Each number is 128 + 24 x the weight over the matrix's rms, rounded and kept within 0 to 255. Layers, rows and columns count from 0. Numbers have three digits each.

# layer 2 attention value, 128x128, rms 0.165, rows 43-85, columns 64-127
084126144183147134112158138140128112115139167108141134074139103105095154099135149133178121101166150155147066126123101156152156130177163140135122101121080121131143109119174110150178133126118159
099136121130128092138107148147116107140135119145114120098147170106101124114124123138151192142137141101121173152129142134101114092176123108115093128093092090092139145153083146150123161114128180
144127099172105126148101123124148138105117120093187140115125115114191114150125096131147128137161147141115143134173124121121128117126132107124180112106137117096118153108140108106136134110121124
140114141163138106137152139148146141102127138117098116080124110163153119128123126128157123127144157130102079135115130156146147151149143101147099097114099083115140093145091116111147169114087104
128142115130110167137147126149130109116123109156126125157145079126127118166083125126082143158120079138135112133103160119128127130162122186097124112137146137167135141145119123143137110126137139
132095124136132112142140135117139118110117126115148096116102116109144075129105131142154168137129099167132083106123155162148126083136129140120122196106072119069118109139086186140114157129118092
117118122114129151118131142101136118102154136127101123125126112106130116165112140106178113114113129110107108137111130182124118099101191092115093096149110144129098127176135124112129111136078069
171117119134105132146148124123109146121148118109071118157129109129130121119143134138113129133165149130139139108172142092146072107164097158148134120134147131080074136123132123125124111165139125
157139109119120146139104128169103135120096124132102181129160140158118148114142121104107137123149080122131149169147098152155130105139111114139100128158151129104129138164112153118100106148136149
108158120110117150108134159145117111115104144149136140136147092100122172125143086108141152134115076116131189156115144129157137135157089162131135085159210120161118125115133117137116102126098143
154138148091152151154134133114130124126140115130128154151151117107186155120104102123117134145169183162106124132102110124077134111114098129125143129093182111152108153125115135120129126118106094
137141143140110138122154157116136098131101115141152152124144129121128130099137155153150106142159137125097150120122131115097103145100133076100160144113132179130160153130145125106140127102108130
152122133141115127144109108140126120113111111088128162123118156151072104118127161136168116072095121148126138165108160111143086172122156122111124110116100165137100151156122159137126109136128138
121101144137194113161095125132140142124157113147119125113161138134138143066136096142083140134120125112095101117151143164129173113128158096129200114180138132135107088126143100127177104118120101
152108129125141139148129118119139141147084117128165101115141121144139075105120118108138141116124105132081151147089145128131155134144116139099127135073099133145120103145157147093140166150159135
112119130138143145118120125135177141159119125117135139145129149102092175118129102154118122138122114116135125135150145104139130105120155146123143088147155124131157120107139109139149140138132132
151127111099109100139127145116150105124101145111143132074147120158155136112118084148130129153126139157145102145097132142062116145113103100105153122093154128156131166129084120114165196087136132
137123122147121104139150090179158156109125167110137117125131115134135132134167111130107123131122128133160119119123103114093102125148166143126147134144167103140134130117099095126086132124100138
077126136100103137153095106105090108143164123134110127123108149131126132144146076110141144168082126065120153104130154161129155155123134079121121171138155138136107134132126125138114110149137132
138130153080155135144122145172116118156159101163119135184119164136133108118160147088120131157137147159089129131110075131150147124145100165114135097115160168127143143139088153113109137116144137
112124127120136099156096118133097113143158134120101125124135143119081133119136136128146117141091129085104074146126157157127142148147138102134103097130099159133132152127152130153148121112135121
124112167138127116119151149146161143113143145154094125124129120140138094106133147110084108156126118117157123136159140111107099115128128165128092072107118120129102111117145131118169139047133153
132114142101144093128129125138166117120132148146111122080145142130102142127120141152167131155127160126104148151132102080127087142097115132137149161149127107097093090107097128142115129150085147
113117143133096085184148158136106098130118120147117086166118155117171104142134134126111132137081100135128118111134147102106134122128122131116137108105149119144140132094141107140103093119166108
159136138157102115110154120139131149148153131131110110141107171110123112106108127143081126136092127124132162107096150075124132115106158130143127095154133125128079115126129115133103127121187169
104095129139111129153165106138130124107111138129109150108086143114134148152089124159134146151131134115107097138078162145138168108126151088106163104157120124171125087140168093152140127102140146
135144105139103086109137087099125103168146156107121121103102120187098172084135103074163157139157138115079148131159143107131070169125188098100131154155168093133116188169146126150096166119135185
083139147103141118143128159190126109099133124147119091192124153111103169135148135133106165168066148166076128091140080074085124114166113121090133105125127097179141139099090083147148152098100157
124146173131109160105137125110133076169107111142097151139122158112131128136151134136137115144116156123094165113107131117097123130134136054165135133150146142133108102141134110120138139092143165
106142146165122048095136122105137166169117138099106114094116121117154091170093137131077150155118093133127043148119162135136104129157186155130108108098044086124160187128126135126100211087091140
079151145164155089142163107141139186159093132136089150119072117085081122143095099128110117128093102115137075149129160133168124102113096131125132126157159110133096107204128145110159136129097138
114116107125164130104159156130124090130115165117121142140108137131104139104121114097129103129161136177133114138134115143096142100092140119102121127105110143137139125164164210140100092093113157
102112136118148148151117145173074130096091161085152134145143140142123159134160093077143109134084111124149127136141182128130133123114029130081134097141141154153153100113140130106122099121162167
066130135111153131152098123148143110132063090120127101151164123114162164132108126107124127134101100165098122113128151183095149117172098156130110154125128157091133134124151102145162121113123104
153089154141165094154163155152181090099068076161153119110121122123143168101130149096154091084150144111141133119115121160076107093154157114065140139092107116125105158174103126125125131075101118
161112137114086122140088135147175116091100178128133127128140150112123117124138162147058138158135155164111112113151112148102105151169177112156096112110094091156121128123105123117134136120166117
114154167109147137093070084131139142134146118148110119136127138105106121168111128123139120130118103119161148105147112113134140128098111121110115155089102169112123115092104132121151135121130163
126166131096128138133105145106129110136123115129111080158147142106132136111130148128137164189125149120116160111126094085137154123117145124106147128123192128156132158126136120138153151139139122
087130115127144108126128187157103098099129114125154102130148114137111155166175111137150114142144169114145054129154117113112143147122059116129153138157151153087153140087125098169121125129167109
090130105121122119092143083138131114150113140091153168095142112122135099139178122126121136092170137130128112144128147136066131140168118127131101134115121182058119144112129092148163119081159156
114168102100145135114080108112128141172168134138132198123104139108128149137129123156111090139124135127155145142127132169142188131116156138122126102130147116143144159077141179171160111125120137
127086104139137142110169129147103143117132080133153137168110129138116140110111146154124090109146089117149131114118135156111100138126124161101160145148147136115085121116120076162130109113175110
152155136104137137123103126137153183112166136111114118098127080196104084115176124113085117139148130115190163102089133133127124148092094132139119146131139097112058150151137154082137127132175119
# layer 2 attention output (transposed), 128x128, rms 0.159, rows 43-85, columns 64-127
124097117143115152107088141117148136147162126120158133160188155103161080168115128094140154118126121111115156110129155093125108136098158114109108124097177103089123142125113128091115143095174107
122094137119161138133143142129100158129162140090124138141152114120123127139122130125100119134157133130122161134141119096155119140104158159167141134145132117150146117144134127100145131127150090
116128120129114169092135149128125163129145124116118152129102126143135087071148136110087104096064119137115124100108119132157122133147122129155101155170129130124155120115142137126129131138136116
099123147150113179107157147157118126131119112107129138153123127128123121139138144144120119124105107125134161120096127102145114121119138130142130161094196137143129128123165100148127117154140091
144104118139155136156089135143150130106132112101098093137122158118139131080153111143150161086127154134142126128139127126131124143074110089135101116134086142105114118146137127115127103093133154
119111130085119133154150146143142128168146125121111133137152136102096149085142139118136132146097156083133191180138137084136102105156133109086149159171105082166121111136160085135185107086150130
144131112137127121136096122142118124142117161090091104106159164127132122110132115139137134097159135121117139127118153085130123154107077138155144151084135121126174094125096152130158099139138097
123159128142160133143124110108146144126115160134129139134139111124095131092147128142148083139099103142110138113107159145102133134154146098088123120106119156140148118157161130132140144145142152
122086138126147122138159120112129102089130143114092120121120101119124113138127140152139103135114132128119085075146118090109152114149149095131158111082150139160128139133119136121120141117116132
158116084119156132132159106126174135088098123058136119154136113156084127122127146133122129097120206136130104131103136135108156112088122101153142104081122128125131147147098164122122114127132129
117133127148079109126144102143125101146125123102100122145066142116121093073113178125124116139102124124113096110150131158138144130147150129114120149145106136117130134147151124097100098164132138
097161132130134138115110131069094111134153141156099139147097129135131117140128118100106090141120139112143112131132084158163120122160104141121100158155095093139131092117114131136132152177107119
137128122119127112161116161139109114122125193142068134087177115137113162159122115154129139161137110130137154093143106127112133121160135115128129138144136145110132118116101137134166153104106140
108176124114113132064166114148140112153093140135136101138135133077129131130124154130119113135165140115117162155099135134130108128100127133134097156077132100132152176118141119123081102149140147
116130137139133155119131141118131131115145141114117135120097111108092139135157124163105109153118072114164124168167104132131111085143131116161098141146156141121131131113113109144142119081130131
145129123097104107116115145126096150124120155133126117110167130102118132134109150153102154108153143108116122129089111160120134132127170108116108109092142095097125152110123149094148106140131117
125104100158102144112127136151117131119108117105115141159095145102144127099078151140087120139147117161130137175152076148175125137154113144176095148167154162113146144088152109128120070169104100
155140148104129137119125120170103116124125099122082105108092124109085109105117121100097172086101150167117120126113115194116137157112087106149111109123120133095132144104147119124137129170129162
102165112137170087107155108152165134142101122152128128111129144116151146151138129129114113146171169130132139179146146070116120163093142178160125138105099115152104120136122128143119113113109153
108122161106154073144177114097139120102110128128128128106164113170143139112117136177150145100140082121140121107148107128140153125152174147124096114158124094139094122175159139128095134159120090
133143156142112166092139155098127124129108124120155137136155129140169140123135154152120118139146106163143121120121120104113108123130147142110119149133159112132104137150114099126118147127133128
113135141140099187156096098126109150135139158156089073184126088113140124154127109141147128126159155122090110147109111175126125130115082137160116145121129108136156136116108088126102135149115141
176132134154105110093104108143116105127117125121140142133136138117129131118133100139131107119153079175097160172106143150095170156146107155120105114119090167142126107152135134132129086143141098
103161147120112177126106123134133133153135134137158122149128135134113184109142116110161113107154167146114147169116105143139103143110122097117136146151097122090098143155108143141141127132061138
098136138107145139141083118140116149115140120128124146128127127143150139120143109131198155162172146115124166130123144186152143140114115139141165090080138139133158148111120131139139134087080121
125130163140125163127120142138124152146145109135161089103180169125159122097122152120064098102170158107138158171124126152150088126150145172121118155085122121149071127121104179106157113157040095
114152069127175096138103145144135137103113141205096151078152159071156104155117156145052148140150107099156162149112111148129134130131084151128141078095129121132101120089133111125123126137101129
094134131132128136105142165121142155121113116075149120048156105176105102095145133109213162098152146100142130111139123162123104133086146143135106088156081128098086128137114120144091140181121124
130155129110158067126090088123133129132107144177114147146154139135161142141107130107138123113152136121137131118153123135148136177125113196145139115094136102114110102137099126123110137170121117
147070124122104249178133158152153184098108119080104128159129155147133124105147161114096107140156145144125136172139105108153140109120058117115139171172176165160108091121151140116201081152083114
149116121117146193105144110112147161139139135129143101138211158144136112100161159154128108108149123131099133151157112143087123123129171158161121138089162121133166127118133106135157136100157097
144133111135141123140163087143133106160152121145134152106145126136140080135144100146111146103114093129138148139115136136076115113129099129105181111156117071155121062157120108103113157168106090
136149097186153113088141098090122140140115100168113111117140087136108165143116152204132138078156181140084137125130084134114079149080201114190100115121099115140084142124132080159132174124113110
168132070134132159130162153081175181169139142126153137130104135138090136113189128138146089099110188098149102112148121061164096148120159116155137159171110109121128132100101156119153115132168117
158138122152134144129101103115096129118212193112118115115096144098068131148122116113082151174159100078158146117156103113118171121140083139169121117151121097074161124086141128140138140145128102
100120115139124142163139120149144118103172136141073107123103117161125127097133109087148089134140133146112153143122167115097155131123066151134134116164111152144145149127156103139098144126067149
127100144132122103109119158125116127154101095123153130126134097182157137152135152114172145102140096146117106160107083104136151130165141148143140112147174095166126118145117150107114099121142139
114156140095131096136136126127150162110099137145140150113119128156102147152151095138151131111142107091164134156161117170163123114143165164147152129109084137099112138128076120165094122143144126
134130136135100178072102101119160131109131106132141131155128172156154092092138121092152110106095151196114097140093093142103095104110173117131088122143090138107113093167122106129122126141127152
107130136140139136114158137085157136130104094213147120168131098130168095163131078118131113125111156184151087101114097069197097116159096112149099116152144118179116120153099069109121127124092137
158121158106148090159123088161159105085114127137137103153116136112152095120100131121137139113157144156126082135134120122159113123114110145139134144131096081130133110179154114097096122138139162
130146106111128135127087144103134110126160143145098107109128132107138123118126106120162165151123150122113118121128085159169107124124143103154078101115078113122147133069135156147131143090130138
090151155111120097118087114115107127163139123176091100117112111085155117164135113149152141171108110104131097153138113138129133090144125132162120105112151142123212116089133105149118116105141186
# layer 2 attention query, 128x128, rms 0.139, rows 64-127, columns 64-127
137177150144111140130146107131114105141114170126127148138135125138122132129141139143102130122119136115106142157126130139129098122151146145136074145098159103128120097126161143123120133131145111
134128108149103115155106138128123153125158094181125140106123166111134141135150078140098123133159106107123136134154082135141147120121093129139099145167093132152077149143101155131131121091119142
111146120173123155126099114123104124158099168125102134113125100142165115131144112174167148159119133137125102119114114146096121137122130159121122114096181106149140120115160095119142144124092105
106127172123092152107099147127122123166135085097151097143095118105158088126145130083136118125118101112110073156151133096151166105118082134127115146133160118106142108136124157125091112115149156
119126154139123136129099125145130122148155145098164125117108150148127092115110163112123153148111148117101097129148131109166114112142158084151157129134131150102127095130134097136073130137114084
099134169161135134079143142117108123163112119154162118173129128091139158144157129152136136105172133134172136159135123124105107159130117132086110121147093106170122125143175108142106092129161165
149109117161125086099112149163127128087114115181107101140101135148137076084119125125130110110091114131107100117154156148119089155123105123139136123112157161163114140129122099132132104128147141
145177101132125109124090133095123116117128150138167147148151107101112148128146133134108083101124160130143118147115110122107127169147102115091111132163081154131085120179141136136137127146145146
142129133124161146128147099094158137129134158107138143123096162150111129097120146156183134163117105101117163149145152126113137138079144145128118127144143101133117106143149160109139113151097080
120158178143091138118130135143123136117120117130117116166109120178167127146117109132162155128116077140119092158128107135140113115121130136183076146133161127114133181128138147127095145125153079
121118113101110117109114120112150090123128149145134093126078134119156132122111091152107146152147121131140112119116125148122119124111124114145095112107147118160104108141135091102156103156118151
114120085125110117169080141102123143163131111139147093130122136113156124139146117091132112140092123139152082125095127108147177129140065112127177137177129159179136142122120176147167127082138159
096100132145146150166177134148114148129148142121098097120134104141110177120143128162135136134148085133121136109154091135122095144141113124170177152134120155165133124173135100128135108164128116
120144165152122112119080127120097139144120146138130163149087099136154148113125128125101106113137137113126132119174099148113123152141145106117161113132126163138140115150118126092118159157124152
148131163112130121117145122148102139181135099134162131115143102099198155147168100136118151104140130123135065132096146102138116133146106128093135146173156108142124172140135111161131135075091140
106138125135139124147130111102162130113127108081128094148139091130117129151114111126115095122174136128140127131132160144130139158121143133125142123115097147153138146136121106104163122151142103
106175168154112155138054151154167130139121105131168094106091173090154140128135093091137144137118116120111062165149114133177155126137102108125108142124113160124151191144154169136117125097119143
138128081146155107118093149134111120153166121154145143141091131107183144131127131121115136123159076171107103147149096096112173158133078094104118148143059114138123135138115154124081127148169114
141133127142109140159110128144138145138105119096106142130124108083154145125119114111130133181127136161129089147142119129183134144125133091147138118100133176134114184119112148116125145115150101
098137166149126125129144131121106152164132129083123119158110100100137117135151112111134088131111097090068120117161121091136163125102142132165138146118131115148112135160121138102120169130154088
133093147123127089129141103148141123109099145158097135117157138129128109093092127136154150150162059090118140155139133125112157094105164131136170123103169128120103147111138144135120113127111125
127158102117099101117124136158140113128161101108130126155108073108111150144147118085104125111118119127109090138139124105107162143090108132145117121159114124143109177174144141166092131122155127
134183135143118174120100140171144180130127108096124097113112145081157138152120098107104160137117118174102105171115097178147120110124135120159088125095125115112101162139141134117115125108131114
152122145105120150123163119183103096107124111148114146126103102131112131140113101187159175138154119080129167130173155146139139104090124135108120102089131105155149092145143106129144133125077127
114188213127120156137116150114156148136100105130102090117119165153144094134144135116131181178113096090120144180168171110148111095150177087129109145069159096104147130111132188120149088158114140
128150125123091134116056159115126150148134063120147126146152094108190144130103110090130130134155115136155049132141080089123182139120134126129149134154084121112121135123101135153088114133173146
162141090130149110112126113096114088118140137145135164129111119138048117098135136111112095075134134126152159101115117170111104119115107135100128136117092149104086092127111107157148137134148109
132109076109089132137081106132135156133180104153114143136143129096138144113106109113129108132114131130101114121099109147132147091132074122122143107182123135150097119093098144158127158126167116
121129134139158143121170128127134128107164101102164133125118144135145143152153147116122116115159134152151195172071133122113106127108151127126137089125125106130090093125144108129155100127112099
159076103141132106121183111096144145138132169110196150137154145102093133115122157141110062134134136099130136080107156122111129124163116125096163127146155144127133139148092120128132126152115117
128135124167164095146097162109165136101114172171086151132109140118134113107130124154171124129103139123116154128129136114130085155124158146139125143120132122087137075127153143090140112175131097
157090067099093116146136121137140117152139121144139111131112141121134119108153122172143130111133133141157136139118101145110096099109141161128124133125121084192129034144103144124142132118109146
122170086143091138107106146108132133146123104103154137153171114132150112183125119086129100146163182093151098124138099148131189160186103145135169102167119141154103163112135127166117126151152165
109148085131112154130144100127146123153136129111136132127109081122146148163102130105091125152119114114094088125163107082181171109130150119133158125164126147146142158130090164159119107058163065
122114110135116162166135103157156113122128128081160115108142165137133122117094151131088116117113121077118119169138089144105138135101152138114090094109144158113127142127126165125117117171111143
118128149161105183118168129163156130063108137059134097123186115160101090087120130131133126135168126094148118150128166135155137096131125147104106131140156166123141129137117130163115103146086130
141133126127116136137127141155124123146119122111160122134128110096095156158120136150119122169127152133124137127144136157110134143126156146090122130119118120193103149146132146124153145195165114
141130112106143114131085124084151151098162130132169162121122174133109138148127136177115103102105149136137147152099078123101150134129083126095144134190100126138124099172102179097145121098119145
169129171105106128139182097104144126178128167151142129132119146119123126111177158117151103121111106111131147091155144142114111142188120144139130135163179120157141112133144044098131133118138144
156149123145175128113124137158122123124075132108114160121123103147110110119157120131119130138103138137124119134145154111147144136115166118126103161082146163078141133146128128136115121111117110
130051114132130121112154114091132182100102133154111146169141166140143128123145187122102136084114172090163114071093193153101083106101136140072115152104126174111150066155147086079143112172099155
164118118117068128132150132131152120131156124102147155128114085132094129158180125101114142086146134109145120155107130141083118082132137132093126129133127129160099091148137148085170154143109108
157155130176152109075122121151125152118108121069102160124119143143166103098131136102116150149114121139129129166118139129161151107114147111174135103135143082118129099145146122145139089114105108
121096119151089129164086158130096099100120119086105117139121101128141158124106104148103125119131128129128137146116096130166133126165132121103151154118118131109138144162137162131115094155160107
154119096144120111132135122135104121137095069113157156130131117122108171160122160132110104129116183156133110132118123147166189174158123134109142127123085102143103138147114090126147099109130143
127111146128142105136144151103116124126149148121155143124153130130129091152141140122113147149130123132146118121129123151124124120170107121108120145124127104149112135070159113133187132104149160
151149114113137118130139095110119133135147143109134101127105135130092115084158132102138140107117181103131125132100132153107102116159133170131129124142126170145131124146115110163127126126165131
108151106121093142138119124147157140143149133140146113116125115105148147104124109126146132129135115120146120121120132113129161161135090141139144157154072116167103143153121162121094112112157136
132085100112150087141116147130132160146140096106139150153128122109154089172127125083146130121122119109112120132175106129121136126105143134157173139124118158141096137135115135132092123123149099
121151181091086111110090179173138153121116107116103156119074097112173126113101099123173166159083049164130128129119144113164103100096148094128110135065157133062156140106127177117116161125124100
145119123124136125165154122127106118128123160135139168122102121160085115117108126164131150131119131144107163108103168088166123128148143112149112148111115126141136081117136148119157152154075135
103180132149107127116084105176121126148137096136128144106112129166165133132132119081152127153127141106157096159162120131166157138141125114130134144138127158077098149116129128142061122105106106
103165148156127136131127103139135150180134132128132105141149150121172123076108069106137142147139122161114120151143107083124142136102114140162106150132150107118179167169172142132126128102107111
144091097123159063137140127103129131121107142095148176124138116158067129141141155218152104093129158148148165107104149136107089100175131146113094162131111093158144071097146082119196137132106127
132140134123122123121084091088130137155133154096145142165109103058118140106122100098137126175143166158126134148133117126120146155114131147112136115160055128160138161137096089171152100143161121
167179145134146127125110116112147124127129119154094099135132155143138148114089101093155138098136112103063129104093155104136111131115156130175102127143136101074117141119149130142137106135160116
147135152142126152143164118143121118133120124169132132115080141122136135165122149154151091095115112095102164072114142140111127114105144142107106116144119107095106147126126113102075079139109097
105145129097120147115067160161163121136093150158129129096120184153132150129143110162185145120099119122092176134079119117183114149135159118124113128088162080083152151074135133108127156092114097
119121132166115137143103118110180122139099121127086133161118149140120102097127114124099083141119093117101134101125138128189125149109129145129130175108163103131134131128122100122149135128117103
129093090123142160165158095140168129123153130164136131141123119135132099144116132104098137151155166125129136136182132147161146148108060132117156132112126151144144139138111136127175143157098145
135149109137169091106147111126129158142134103156144133104113122102132139130130124135085105108146143125137150159124143108077149107101156131139086138127125111125117154136120164100122142144153112
128117154110179144114116134119124114134109115096099135137113121121188138097162143149143114160125132169148137152111168125169096132139137142131110128111159118125124096134134115121131112159091134
129091122123128147130134137135146133122126105120169112147081118136163135111138119111125114109129127119135112135134107124116151135075131126144141123135088119151136137145120147123088135140116143
138114145116111121131104098120110108132137127139122109157136176135097119117121105129153136126158121133113146131132124139104076111169119131130126127103142131111147087139157101112178122141110107
# layer 2 attention key, 128x128, rms 0.131, rows 64-127, columns 64-127
110061143143149144163105171165135123139151111147105121140121103194115113127105142122139154105115125131109142121149131131150150132122119108119166106141100125089151134088104098140134156111137118
149160099125154123109171116132139133127137146133161178113121110137131135130117194150119132123150131180172116117092148108087134107166157104103175099135114117122149132099124130141132155165143144
127111159094144164195155134141165127157178087142130113150126137119155114133115164115111148114139091157100141152125149100160142117146147132138123101116114150105114104172130135108141095125157115
145144114130147126137133097138099134105134108169145128125157107138137129138114115146121136107101122120124146127124088149113144146137118087151135104137098158144067124135136117140128131141142103
148103140108125144121133140136102113138114116157077079148117113108155158153167119095128111131146131115156125148158150152108133174119130140112135130126099096131115155117121135097148123101136156
160116073082123123159092139151154123104155086118138172097143126140079132129094102093145124126110155154113147143113103126149126129148174127148110122140110144106097112107055203148173128142107134
103166163115142176156136107101097111174115117096142128094123129119160148169125120130144129133155160126143135162097107104152126130136121115095148133095106081146119179098113108146141115163093155
118085143125155132090164159119123131122118138088162144138167139174114100135126111143153086136136131163145154116102090155150136108134201159146127119140150127139145112095127106130153121106118135
116144165135140103124086152152111087117109124132094106126146117123127153147138147116115133104107102177103126148134147133126092093144123131131104164064152152099104147140150068105129128090124162
120135123139147135128106121109148144094169107128161114138139152111132136106155145097122118080097137104123130126131150122122196132112100119112148134108121143109111135141131145131144157105119147
113119141127141117118107128092099179103095114154142113116134098169137131110107128160136106115104129125159173145123152099084136149130147118145126131121139138148157150120113142148153098102119107
157153169104117119115187117125164122090134139146185146118148135128090135145114129149118105116148166140158138094125114167100105111118163136096129125136100117133075125125127130158119131152130141
117126118153101145153114130149164096158150127095122142152109141096153074132143110105134150172147132143111128161132130145153157102120175093117112132107134094111179154129154128083129122137137133
125154102136159166103160145144121142147122112138133097117179135109140070117145154114143124119150127141142127148111169115147150099124103139143141136161124093130128138113128124160138094088141106
165124090127106104075083148126133080081120126149141159123146129136091111085095177142151130134090137159128138098141149136082167163141145133114135103089125137130092118119145170117145111118133116
137119113121143107133116136133119134115110148113126151101148137159123119120134115170124181126122130167124149115130105125151152122138143108161102144140183114117169090125119130158101131133141166
101105080137111125077187070100089113103134105134153102169150111122171097108107146085086127108117111121106110071145111100084145108081082121141143123161146090129085140122110098101104128118153082
116137130115099101120163106130166110078132095091163171141161111154100103155105119143133149149091198106143119095085158122136136116135124141150111114159148135121121210103093098149173170110149127
121148162115113134121151082089116119116133099106181129146153137104124140154143119115112132129114161078145131125133117139107192108146105136136124141172129100099118127125142114145118149109121129
167116105116123128111070116146131138087132096108131136125140161104167122092101133095099090118126136135134108140103120163134140103134075118103141097149086181123109145129123127145092107128145141
114101185137101158095086152151078147129121131107130126127101127110180126168152166080110114155082152124110101098141142136142112135129104096164137148082141156119134115122139107110143148142112116
136112108135115102065116127102095137110091117137180136152138155117139117178098108162133119146104163131163143109132085155158175136124109119097185154156136139094104120084105164153156092108121139
112155133116101120110098103091121104128141092145188133127119129131175142090099122094114126138146125142140113124130110108097182153143124153091148119150112132114126126138121180119098125126121122
107100111160150107123102147131164135148123150119107118130125141118145104106133161127126123151138133117090123134131145124134119158164108123153131171118155144109107144110146145136127140131135085
121154159118132183121100148157117105099119133171094185157102108117180130138142144083120076103111115099094069124138146121152137181122082151158163166121129158131087121181134107140043186103152112
138114117114106120080164067080101119066138103128218104137121169099093087109139120127110098125088130103126137102096111157108156100110119112155133107155147117163138174110144139127142156106119116
082086104113142109174137143150154141165114200090100128093153128153110140134090145176112114140161114146127135132088123122124111130083158145147109119157133098144190133122150094122128119171120126
110136160114114100142179123155145114156127135136146115131146125121095130150137121132142112134117108136138137113160132116101099122144118119112134105115133127134160138106163118144143102139130149
120120095158153108109120141127134090135125159137093122104126124147097090090126110168147121163106131130130115106168119119126123150126149149153127165128125169144184130144125127142126115134140149
121102151110133117141128169102104092128112153149084112123168158179113148149124129173121115125150122157166146130149138120102090177106169164089147112131100148179146144078143107125149117157127144
115139149121113185130147110180122142138144113092126095112137130105130093098122168112091133129119104117104128151142146133125122117129145115140081121096162145157131153151118121106093138114134139
124149174145156114146154146121151147125097166138104177119123115154099138175093122156121123128127111157146151144140128114078103167183133110105096140128138155102134147130142096112151127150119153
175092144113161094090148075051102117100122107100229132143157165150071120147144113180132069133092124109147160137106117150135162124101165146141136116156121136134147084138130144137111164120142124
174092153154125038115103111129072155079133083158171103138160167101159118089125128156124141116100159121116126150141122140096189171132095142134115120163130118143095131130167147124155165149129147
116139169127136083114112165093077130124108152152130138114103108090154096091152122115124096115123129151141160093120139121138111125160086146121168125161099118145130078133107091133122143119144125
144111115108150094131083141122074147161127117153109100138102146116162174103140125137138110122118148143119141149160103135134067153142170119153148135103120085135142118134151167126125107136150135
132134146108135091102141129071126143108117154126149159130161137132129133130122118143128093115178141107138161121122116126125151141094126156123098140152119118103114129117126124165111128104072153
108129126149167126102147149109117102125110132098129134084183137150107137119116132129118152108149108172149143134120133130116096093186183164107074102129154151115131152067148103135122148141122177
135137136127157119140131126174147124139147172130084087133122147169124129158111128135116126125152119186123123122103160117107135133107134126130124127092094152124120135112140132094155104137096124
104142150134122113121133122160135149148125118160121114143122130153157134109113102106120137131133119134130112141083113132168125134118109135137153125139137117137125119122149115140151128117142093
121154135107131179165125159197129108172113200105069082130119105134074165117120150170145135102191122193119134138133107116132131170141120111141139109116141084139140141119067117140146126153136104
131107066115192118132097139107132128121079168132100091144168160129087152077085145174155111108138108153120147119117165129152124159132127126116102111111149138115169143106120142178113083147130168
144153137114146140152085118114109133155107127134133073118099116127109177163157135132136135126105124124146109153103134139110148149125104156118131152111130127103135140106119133125111121102162133
094153120142147140143153098104175178156142122122130145113097116110149120123152143124112126130138161090117126049154151138125137114115098111137115119144100122131181151131101118122095151147136093
146117116116152133120108113050156116133130163106152155133153151165130128120109107167120124118164119146143136142119098128112130103137143132112119100165148129160128102088147169125158153111107116
158118135083125133161162103107136117134122145117089124111087139167083126129132144119144136122132164132124166090124140115122124106089167133161110096106097137130130094134107129104128142137074143
120117113113105148132180121132140112153114144134129137118167134139105156164122128163094102125168123139113151124106090143137129144081117125133114133167073091124135147127114133119117147156115130
135127139097123079132140111093106144121125110117176127105136128132109117147143142112116185116130119146146165126122128131125143116118138138117121126144140156092146125111131111140173147157136105
167163122155111129092080102122133111095121098149154142105105155117124152101146103117110107138133145123166118141102120185149153136146135121089139137107110133089125108124150138159142128120109119
123187132145127171152111092129132140124130104130150090129173150113171136111150145090099117131098143034104082124154186117091188138160090127159122154144146146166119196188168127207100131108147110
149092144117140180133132157109130133164127124146057127140124103125126148121156121123132142103131107130145124160171147147108094096141102087102136147085168120097144141113105107131153112084124133
168128133116141100135130112107136122126146116122144101137147161104164112109126125126117141121087116134118141104108133140135136114154157144159124110152106098151129106152189146114177126097142136
137083148121111120138153135124138137104130103124163141110121097100100126169158127102091104129111115106123134087108125142162142151128159130117159127124095137137111091131119175113127156109144106
119141125147149145195152145136170138159125158183039120144128129146106116132127138120108168166130104158174126131137118102130072148121173095120100121080186116092130115099142090111177104154135146
129131093088153077102182082109145114112119107123169114112189148127101114160173132148128077098132109126139146098099103145111117107119159129187145092165149134118134121117177133117125146112128112
113100123153092133104143105142106174120148134148154146127150143117156114094155155143121100146100152122144160168126123123117151123104111128102127125106120160143092117160159119109101153141123092
122161128115154118135108160117147109133135153085084134115163162103108124102135091129094158138124129170143130163166124114123112175170117129130138180074105129147162129132142109103106149136124124
136171180171126139112141106155121120103179118145100093139081077104167126121139136086130157175147105117106072133216139111111150138092132086167087149092147172112119079175134150144098149121131117
111166134162154130151115131166109159134125150112118108120108090102135156124114125138140162117111148140115098170129185083067157130137106105118119138128149140111125126146125147142128107117132170
113111138151132088104129144121141141142092151116107152134135117114117138114116132186152106120136119131152129083118139121137076131140148140133139151174128142148098092133157101138136114131127092
120132133138087163126137157116101096108118136126126155130174116126097122120110144130132155143118120126114118088105112135172130156123090163094145140141131128104137130096122103161139140121117161
083172150145138130153146147152166121147136131129116116109114113153092115103125097108116173125104117150142149154148126118099133121098131158147136162131130126128150168166128121126118097111139110
135118129128131104112139131132156132087145174114117125126158171102122130092118138136116122101145124135131149128133157130139106150140093142105155153156157160151147148137120167125170109134132135
085110109135166136161140150151154130128106134153087146083093097121149131144126166139103100128107101152136114108126144126138112150091128101129105116087129154158089144114095137112121119123129147